From a checkpoint of a small transformer trained on Wikipedia: 472M tokens.
Each number is 200 + 20 x the weight over its row's rms, rounded and kept within 0 to 999. Layers, rows and columns count from 0. The size before them is the row's rms in percent of the matrix's.

# up: layer 6 MLP up, 896x224, rms 0.015, rows 378-384, columns 0-223
# down: layer 6 MLP down (transposed), 896x224, rms 0.00337, rows 378-384, columns 0-223
up378,255,232,187,207,183,171,227,168,219,207,201,157,203,206,201,220,196,169,156,193,215,209,208,201,220,158,197,221,245,184,239,163,208,197,211,182,214,202,189,196,204,202,187,206,201,186,193,242,217,226,188,209,176,171,185,203,235,194,209,185,250,210,215,195,221,205,219,196,213,212,208,164,200,183,203,200,199,204,210,179,162,176,165,216,210,195,266,205,208,226,165,188,203,220,223,155,171,227,193,202,225,186,183,196,192,212,202,217,196,193,193,209,185,194,197,197,162,201,194,202,210,192,202,204,226,201,193,174,192,196,204,208,182,171,168,203,235,163,195,185,217,200,210,186,173,248,186,210,173,203,200,178,199,189,191,211,189,222,197,196,208,211,207,199,197,176,198,230,207,184,192,216,226,185,161,205,205,183,195,163,216,180,231,196,218,213,210,228,207,191,205,133,172,245,206,196,196,202,212,223,200,212,193,174,191,189,219,169,206,198,198,189,243,220,218,206,185,209,224,199,212,180,235,183,168
down378,250,249,185,194,173,191,225,228,228,189,169,234,221,208,209,201,186,210,207,195,223,200,197,219,160,211,197,208,196,189,174,196,215,180,213,199,192,192,212,177,217,212,183,222,194,196,198,208,181,189,187,181,224,189,185,190,201,181,172,219,157,209,207,230,151,186,160,217,210,206,185,184,189,183,191,241,166,186,224,195,234,254,211,221,230,198,185,209,212,195,205,189,234,200,215,172,196,210,189,165,230,207,219,182,212,233,189,192,166,216,216,216,162,213,164,221,179,210,190,205,231,184,215,164,193,169,204,220,177,184,200,175,188,185,184,184,187,159,212,192,199,210,180,155,207,172,185,203,199,188,209,196,184,196,242,220,181,209,193,190,172,213,203,183,203,186,244,183,213,201,190,219,209,223,219,244,212,207,199,215,245,200,191,160,222,201,209,223,179,192,226,221,188,204,201,200,226,195,206,205,222,172,232,181,183,201,212,203,190,199,188,194,205,247,239,186,223,211,191,181,186,214,174,190,208
up379,051,213,196,217,207,201,191,209,206,181,232,209,183,177,177,188,202,201,197,230,179,230,218,213,196,201,190,186,196,177,176,192,228,208,188,219,202,222,202,210,191,211,233,223,212,208,207,201,190,176,203,199,206,209,200,232,148,203,185,227,187,188,185,197,171,204,180,211,220,196,213,175,177,164,213,226,209,196,176,219,217,236,227,200,228,236,189,205,235,231,213,212,190,231,206,254,190,197,184,200,241,196,220,210,216,223,185,191,186,201,212,199,178,207,213,176,196,178,197,180,178,219,219,161,249,185,190,219,185,174,189,197,183,157,212,235,185,181,165,188,178,229,243,194,176,183,182,213,190,202,189,193,214,210,195,217,257,190,203,200,195,260,208,216,176,230,194,179,234,193,198,208,251,234,232,179,197,215,208,195,174,204,202,188,215,198,209,189,196,228,197,202,146,224,160,200,211,218,215,212,202,215,192,191,185,226,210,194,211,183,207,211,235,209,201,213,176,195,202,204,204,208,214,229,231
down379,038,210,220,205,197,162,203,191,181,187,159,210,215,220,216,186,214,189,194,175,184,194,190,222,237,228,225,188,202,207,204,204,185,192,178,217,197,237,209,197,183,214,181,214,195,186,179,188,185,192,165,187,209,212,169,225,217,183,201,181,182,207,175,179,206,188,205,176,199,219,220,165,208,183,190,182,228,261,225,183,199,195,230,195,216,174,210,195,233,188,171,180,196,204,194,195,174,169,245,233,205,190,224,158,191,181,169,201,193,224,164,212,241,224,194,217,233,194,217,199,197,174,159,190,228,171,190,189,174,200,173,193,185,195,147,182,187,205,216,230,231,204,205,219,207,210,187,181,188,216,228,187,191,200,164,223,185,194,181,217,178,184,204,170,192,221,199,172,222,231,201,200,200,216,179,161,212,211,173,203,174,199,184,217,179,204,186,154,207,208,230,169,198,164,194,213,214,221,188,207,198,188,203,219,204,228,216,209,176,221,202,201,206,202,202,232,190,225,167,176,194,228,227,180,211
up380,201,198,213,195,184,178,210,222,189,234,180,215,198,212,182,178,174,184,219,179,198,198,185,189,200,192,213,221,188,165,172,164,229,224,195,139,241,197,211,204,233,182,228,197,221,236,195,164,204,175,202,195,198,176,196,242,180,201,204,235,238,167,220,203,150,179,196,188,223,196,191,193,223,209,187,197,191,234,205,233,177,231,170,191,177,204,187,214,152,198,179,216,205,181,211,183,200,227,213,220,228,163,181,209,171,223,184,186,189,207,184,202,223,205,247,223,205,196,179,222,215,201,196,191,231,188,188,229,224,213,211,217,212,206,223,191,191,214,194,182,208,208,206,212,207,166,215,203,162,215,184,207,176,202,187,162,191,185,181,201,223,203,194,189,166,179,206,182,210,196,217,217,238,198,223,206,144,236,199,197,184,193,216,207,181,183,218,195,194,182,200,147,196,207,195,193,211,210,181,220,196,171,193,203,203,207,194,209,179,207,181,243,207,182,195,201,199,169,202,208,166,218,221,216,202
down380,202,189,184,176,193,208,235,181,177,203,181,223,210,196,209,207,213,208,195,189,192,219,197,236,188,188,197,187,218,217,183,205,222,172,192,167,221,215,202,202,176,215,183,241,219,211,203,194,183,228,178,181,226,211,189,234,183,186,141,200,188,208,178,207,161,157,205,185,181,201,181,260,185,211,182,207,220,254,200,198,171,179,192,169,188,212,187,202,222,179,186,162,182,222,178,183,195,180,233,208,207,237,199,204,223,206,204,177,181,190,185,204,215,207,176,214,202,217,210,216,242,222,187,201,183,239,210,217,237,217,202,178,206,187,203,198,216,215,147,245,176,207,237,192,211,191,181,163,181,204,199,175,194,206,213,195,218,186,168,220,224,213,202,193,223,206,239,195,186,240,209,183,192,209,187,206,173,176,215,177,187,183,204,208,198,215,156,138,231,186,204,213,187,222,184,201,198,214,210,196,213,187,180,197,210,194,182,222,220,211,200,177,210,200,199,197,200,191,180,179,202,233,213,185,208
up381,221,202,218,197,175,188,162,214,212,191,217,214,170,184,207,177,189,217,187,191,217,179,177,190,183,198,238,144,218,196,225,219,184,170,206,205,205,194,204,189,207,200,176,189,197,232,201,177,231,203,208,204,207,226,218,215,206,228,177,199,207,192,208,192,234,223,203,170,197,214,209,165,224,173,191,209,214,252,206,133,183,206,201,178,182,220,220,205,204,201,188,184,210,192,178,204,199,183,197,185,207,198,224,196,244,189,197,190,171,190,194,215,194,185,207,227,226,224,221,207,181,125,195,143,233,198,211,209,177,196,206,245,180,194,206,202,160,201,196,213,192,230,233,163,208,192,214,201,220,187,190,222,212,165,173,211,218,198,196,201,199,255,215,193,207,180,198,211,213,203,169,168,211,193,199,195,204,211,186,189,172,221,203,216,193,211,197,207,214,203,189,184,138,197,166,183,201,207,207,203,174,196,163,199,201,192,214,201,247,198,193,192,233,206,196,216,199,201,189,188,193,211,231,195,218
down381,228,216,190,180,186,193,196,206,176,231,174,208,200,209,228,172,220,210,198,189,207,199,245,204,203,233,209,234,202,237,240,195,190,232,180,211,190,235,218,197,149,194,236,225,191,208,201,171,184,224,214,174,195,196,194,181,192,213,197,192,222,204,200,241,197,210,200,184,218,233,177,206,216,220,231,193,207,230,190,199,184,203,193,184,259,174,195,203,179,207,202,171,206,189,194,204,165,187,209,191,169,191,219,176,207,229,169,206,195,218,215,190,191,226,213,189,203,192,238,182,202,184,211,225,179,182,203,190,232,193,194,197,192,162,199,235,207,202,205,201,211,250,150,190,185,203,191,221,229,223,244,206,192,215,198,186,207,183,210,202,176,155,194,180,162,192,203,165,198,196,206,216,160,230,207,149,206,203,192,200,204,211,252,190,212,204,218,208,198,211,231,171,224,183,204,154,217,198,168,201,189,213,195,191,209,225,198,201,209,213,193,187,218,209,201,213,204,180,178,173,177,208,230,209,178
up382,241,175,222,191,230,223,200,203,227,198,206,202,191,190,193,195,187,180,191,205,194,201,196,188,193,207,208,198,242,191,207,174,192,225,228,191,177,211,186,172,199,208,211,195,213,193,199,208,197,214,192,213,224,174,195,179,199,198,223,192,178,214,186,190,208,191,175,194,205,227,206,186,187,213,168,186,190,172,200,157,177,211,200,186,184,219,197,181,208,213,252,185,172,212,217,191,203,192,222,173,175,223,197,186,164,187,199,211,233,204,203,218,196,222,180,218,226,203,197,235,196,213,197,209,168,180,193,218,232,203,244,241,198,145,179,227,186,222,205,220,201,175,181,193,189,206,192,185,185,220,231,187,230,230,210,242,215,157,213,180,216,179,209,210,217,195,214,143,198,229,167,216,165,191,173,194,222,211,205,160,207,200,192,199,222,204,193,223,227,200,207,194,220,200,222,175,190,207,208,227,194,217,238,210,195,182,207,187,177,186,180,196,203,242,151,200,141,205,235,194,143,189,212,191,187
down382,250,172,196,181,194,191,203,205,211,221,214,205,201,201,197,199,152,234,233,181,211,216,223,165,195,192,225,171,202,227,204,192,168,194,206,230,198,207,217,195,222,195,208,158,229,174,179,188,186,208,182,170,210,177,225,187,171,213,174,221,193,163,221,214,206,190,186,167,163,229,200,200,208,204,208,211,203,200,212,200,209,214,190,189,203,168,194,207,206,232,220,205,205,148,191,206,195,181,177,205,226,205,220,212,178,182,237,198,239,201,188,250,140,200,179,216,207,165,205,156,184,233,203,197,215,172,212,205,204,211,219,196,249,177,228,217,207,210,185,218,211,183,192,222,200,185,212,192,202,196,212,179,179,206,242,209,211,195,221,215,162,219,214,198,216,204,221,225,210,198,210,208,196,205,208,218,213,182,212,180,206,224,224,218,198,211,216,210,214,160,187,164,223,192,180,193,207,201,210,231,195,221,213,179,162,175,181,208,186,173,190,237,182,217,179,173,208,212,236,216,241,233,183,202,214
up383,021,204,175,207,207,205,212,151,203,207,214,206,212,212,228,208,201,190,195,190,171,216,211,227,177,155,134,226,173,228,214,230,224,191,204,184,183,177,170,218,214,199,187,193,206,198,224,209,225,205,216,197,177,208,209,197,178,187,195,194,168,201,199,184,272,230,213,204,202,206,194,206,184,215,207,182,209,195,167,235,190,183,224,202,209,241,238,160,203,198,201,196,216,200,204,214,203,176,212,206,236,184,172,208,182,202,195,205,234,186,170,227,205,207,232,169,190,172,172,219,217,213,184,212,237,208,198,197,205,187,196,176,204,207,236,178,260,223,228,219,204,211,238,188,167,191,205,214,208,198,228,186,210,195,198,229,184,199,202,178,239,197,185,213,222,225,202,226,196,216,204,214,212,229,204,235,193,193,199,170,173,157,213,202,202,199,181,204,212,198,216,236,183,256,214,207,204,217,182,212,209,203,204,184,224,201,193,194,204,183,177,232,200,176,180,180,221,205,197,197,194,216,209,218,203
down383,014,209,194,206,187,199,201,197,195,241,187,230,182,192,197,168,218,200,215,195,186,192,194,198,208,190,190,200,193,182,214,217,197,188,181,172,201,194,189,216,221,162,178,216,203,207,215,202,203,196,202,166,218,209,195,195,213,221,149,188,181,232,192,233,176,210,168,163,203,199,178,200,180,167,187,176,193,200,181,192,227,207,221,188,228,223,209,213,210,230,231,203,159,221,189,205,193,208,180,207,218,210,228,230,169,218,256,188,180,164,221,206,222,170,187,207,224,173,183,166,175,225,229,197,181,202,244,180,202,222,213,210,185,203,232,229,197,224,209,186,231,182,192,212,191,198,167,181,184,191,197,205,205,209,204,248,209,208,224,181,183,189,232,220,201,193,210,191,185,172,171,217,199,212,220,222,219,233,195,212,216,195,171,196,197,217,228,216,187,206,237,199,167,215,203,224,178,170,185,187,222,212,176,231,194,174,208,194,194,224,191,216,240,187,201,158,252,175,207,204,230,237,181,210,198
up384,018,199,218,199,215,205,217,231,187,208,198,178,190,187,216,148,177,206,200,234,190,191,208,192,196,252,213,177,180,211,166,192,189,179,169,210,213,210,213,182,195,228,206,191,235,211,220,213,205,199,217,206,160,155,189,189,189,231,260,215,217,198,198,175,184,208,233,186,219,200,196,182,193,208,231,220,212,238,223,161,193,238,222,170,227,202,206,196,187,181,202,187,196,227,197,227,218,224,166,177,189,199,200,188,222,207,147,236,147,179,221,230,181,186,189,215,226,217,187,204,201,204,210,191,227,170,204,222,207,205,209,212,194,215,218,209,176,196,198,214,192,205,158,164,193,187,206,186,170,188,188,184,206,221,196,191,234,174,215,208,178,215,215,226,221,170,179,205,216,182,235,225,174,205,215,169,211,198,212,198,173,206,176,197,213,196,177,241,196,205,179,170,193,175,196,207,212,202,217,182,195,199,188,210,206,164,192,226,178,210,202,199,216,211,230,217,180,184,185,218,207,173,177,185,182
down384,010,186,174,161,232,201,210,178,194,193,195,171,220,187,179,235,186,175,182,210,219,188,210,203,216,248,213,211,228,184,217,193,208,221,205,205,198,225,204,207,202,226,176,191,192,187,173,199,195,219,153,186,193,191,187,179,242,177,183,236,198,173,211,182,182,180,227,216,242,196,227,232,238,195,198,215,253,208,200,212,200,220,206,196,193,214,207,173,187,203,181,202,229,217,203,218,233,183,200,192,182,189,178,208,173,210,188,183,218,199,240,228,179,193,193,207,187,195,175,209,210,192,184,226,197,217,192,196,188,191,196,169,240,186,176,172,189,185,209,210,216,168,212,178,220,173,198,209,158,239,192,182,231,209,174,180,174,210,188,200,202,193,170,190,196,220,196,222,192,224,200,168,178,156,192,216,210,214,198,181,211,188,212,215,196,169,167,188,217,188,186,228,150,199,216,217,206,191,217,218,163,166,178,175,234,197,240,185,222,201,200,238,190,228,204,218,209,194,198,191,199,179,215,169,213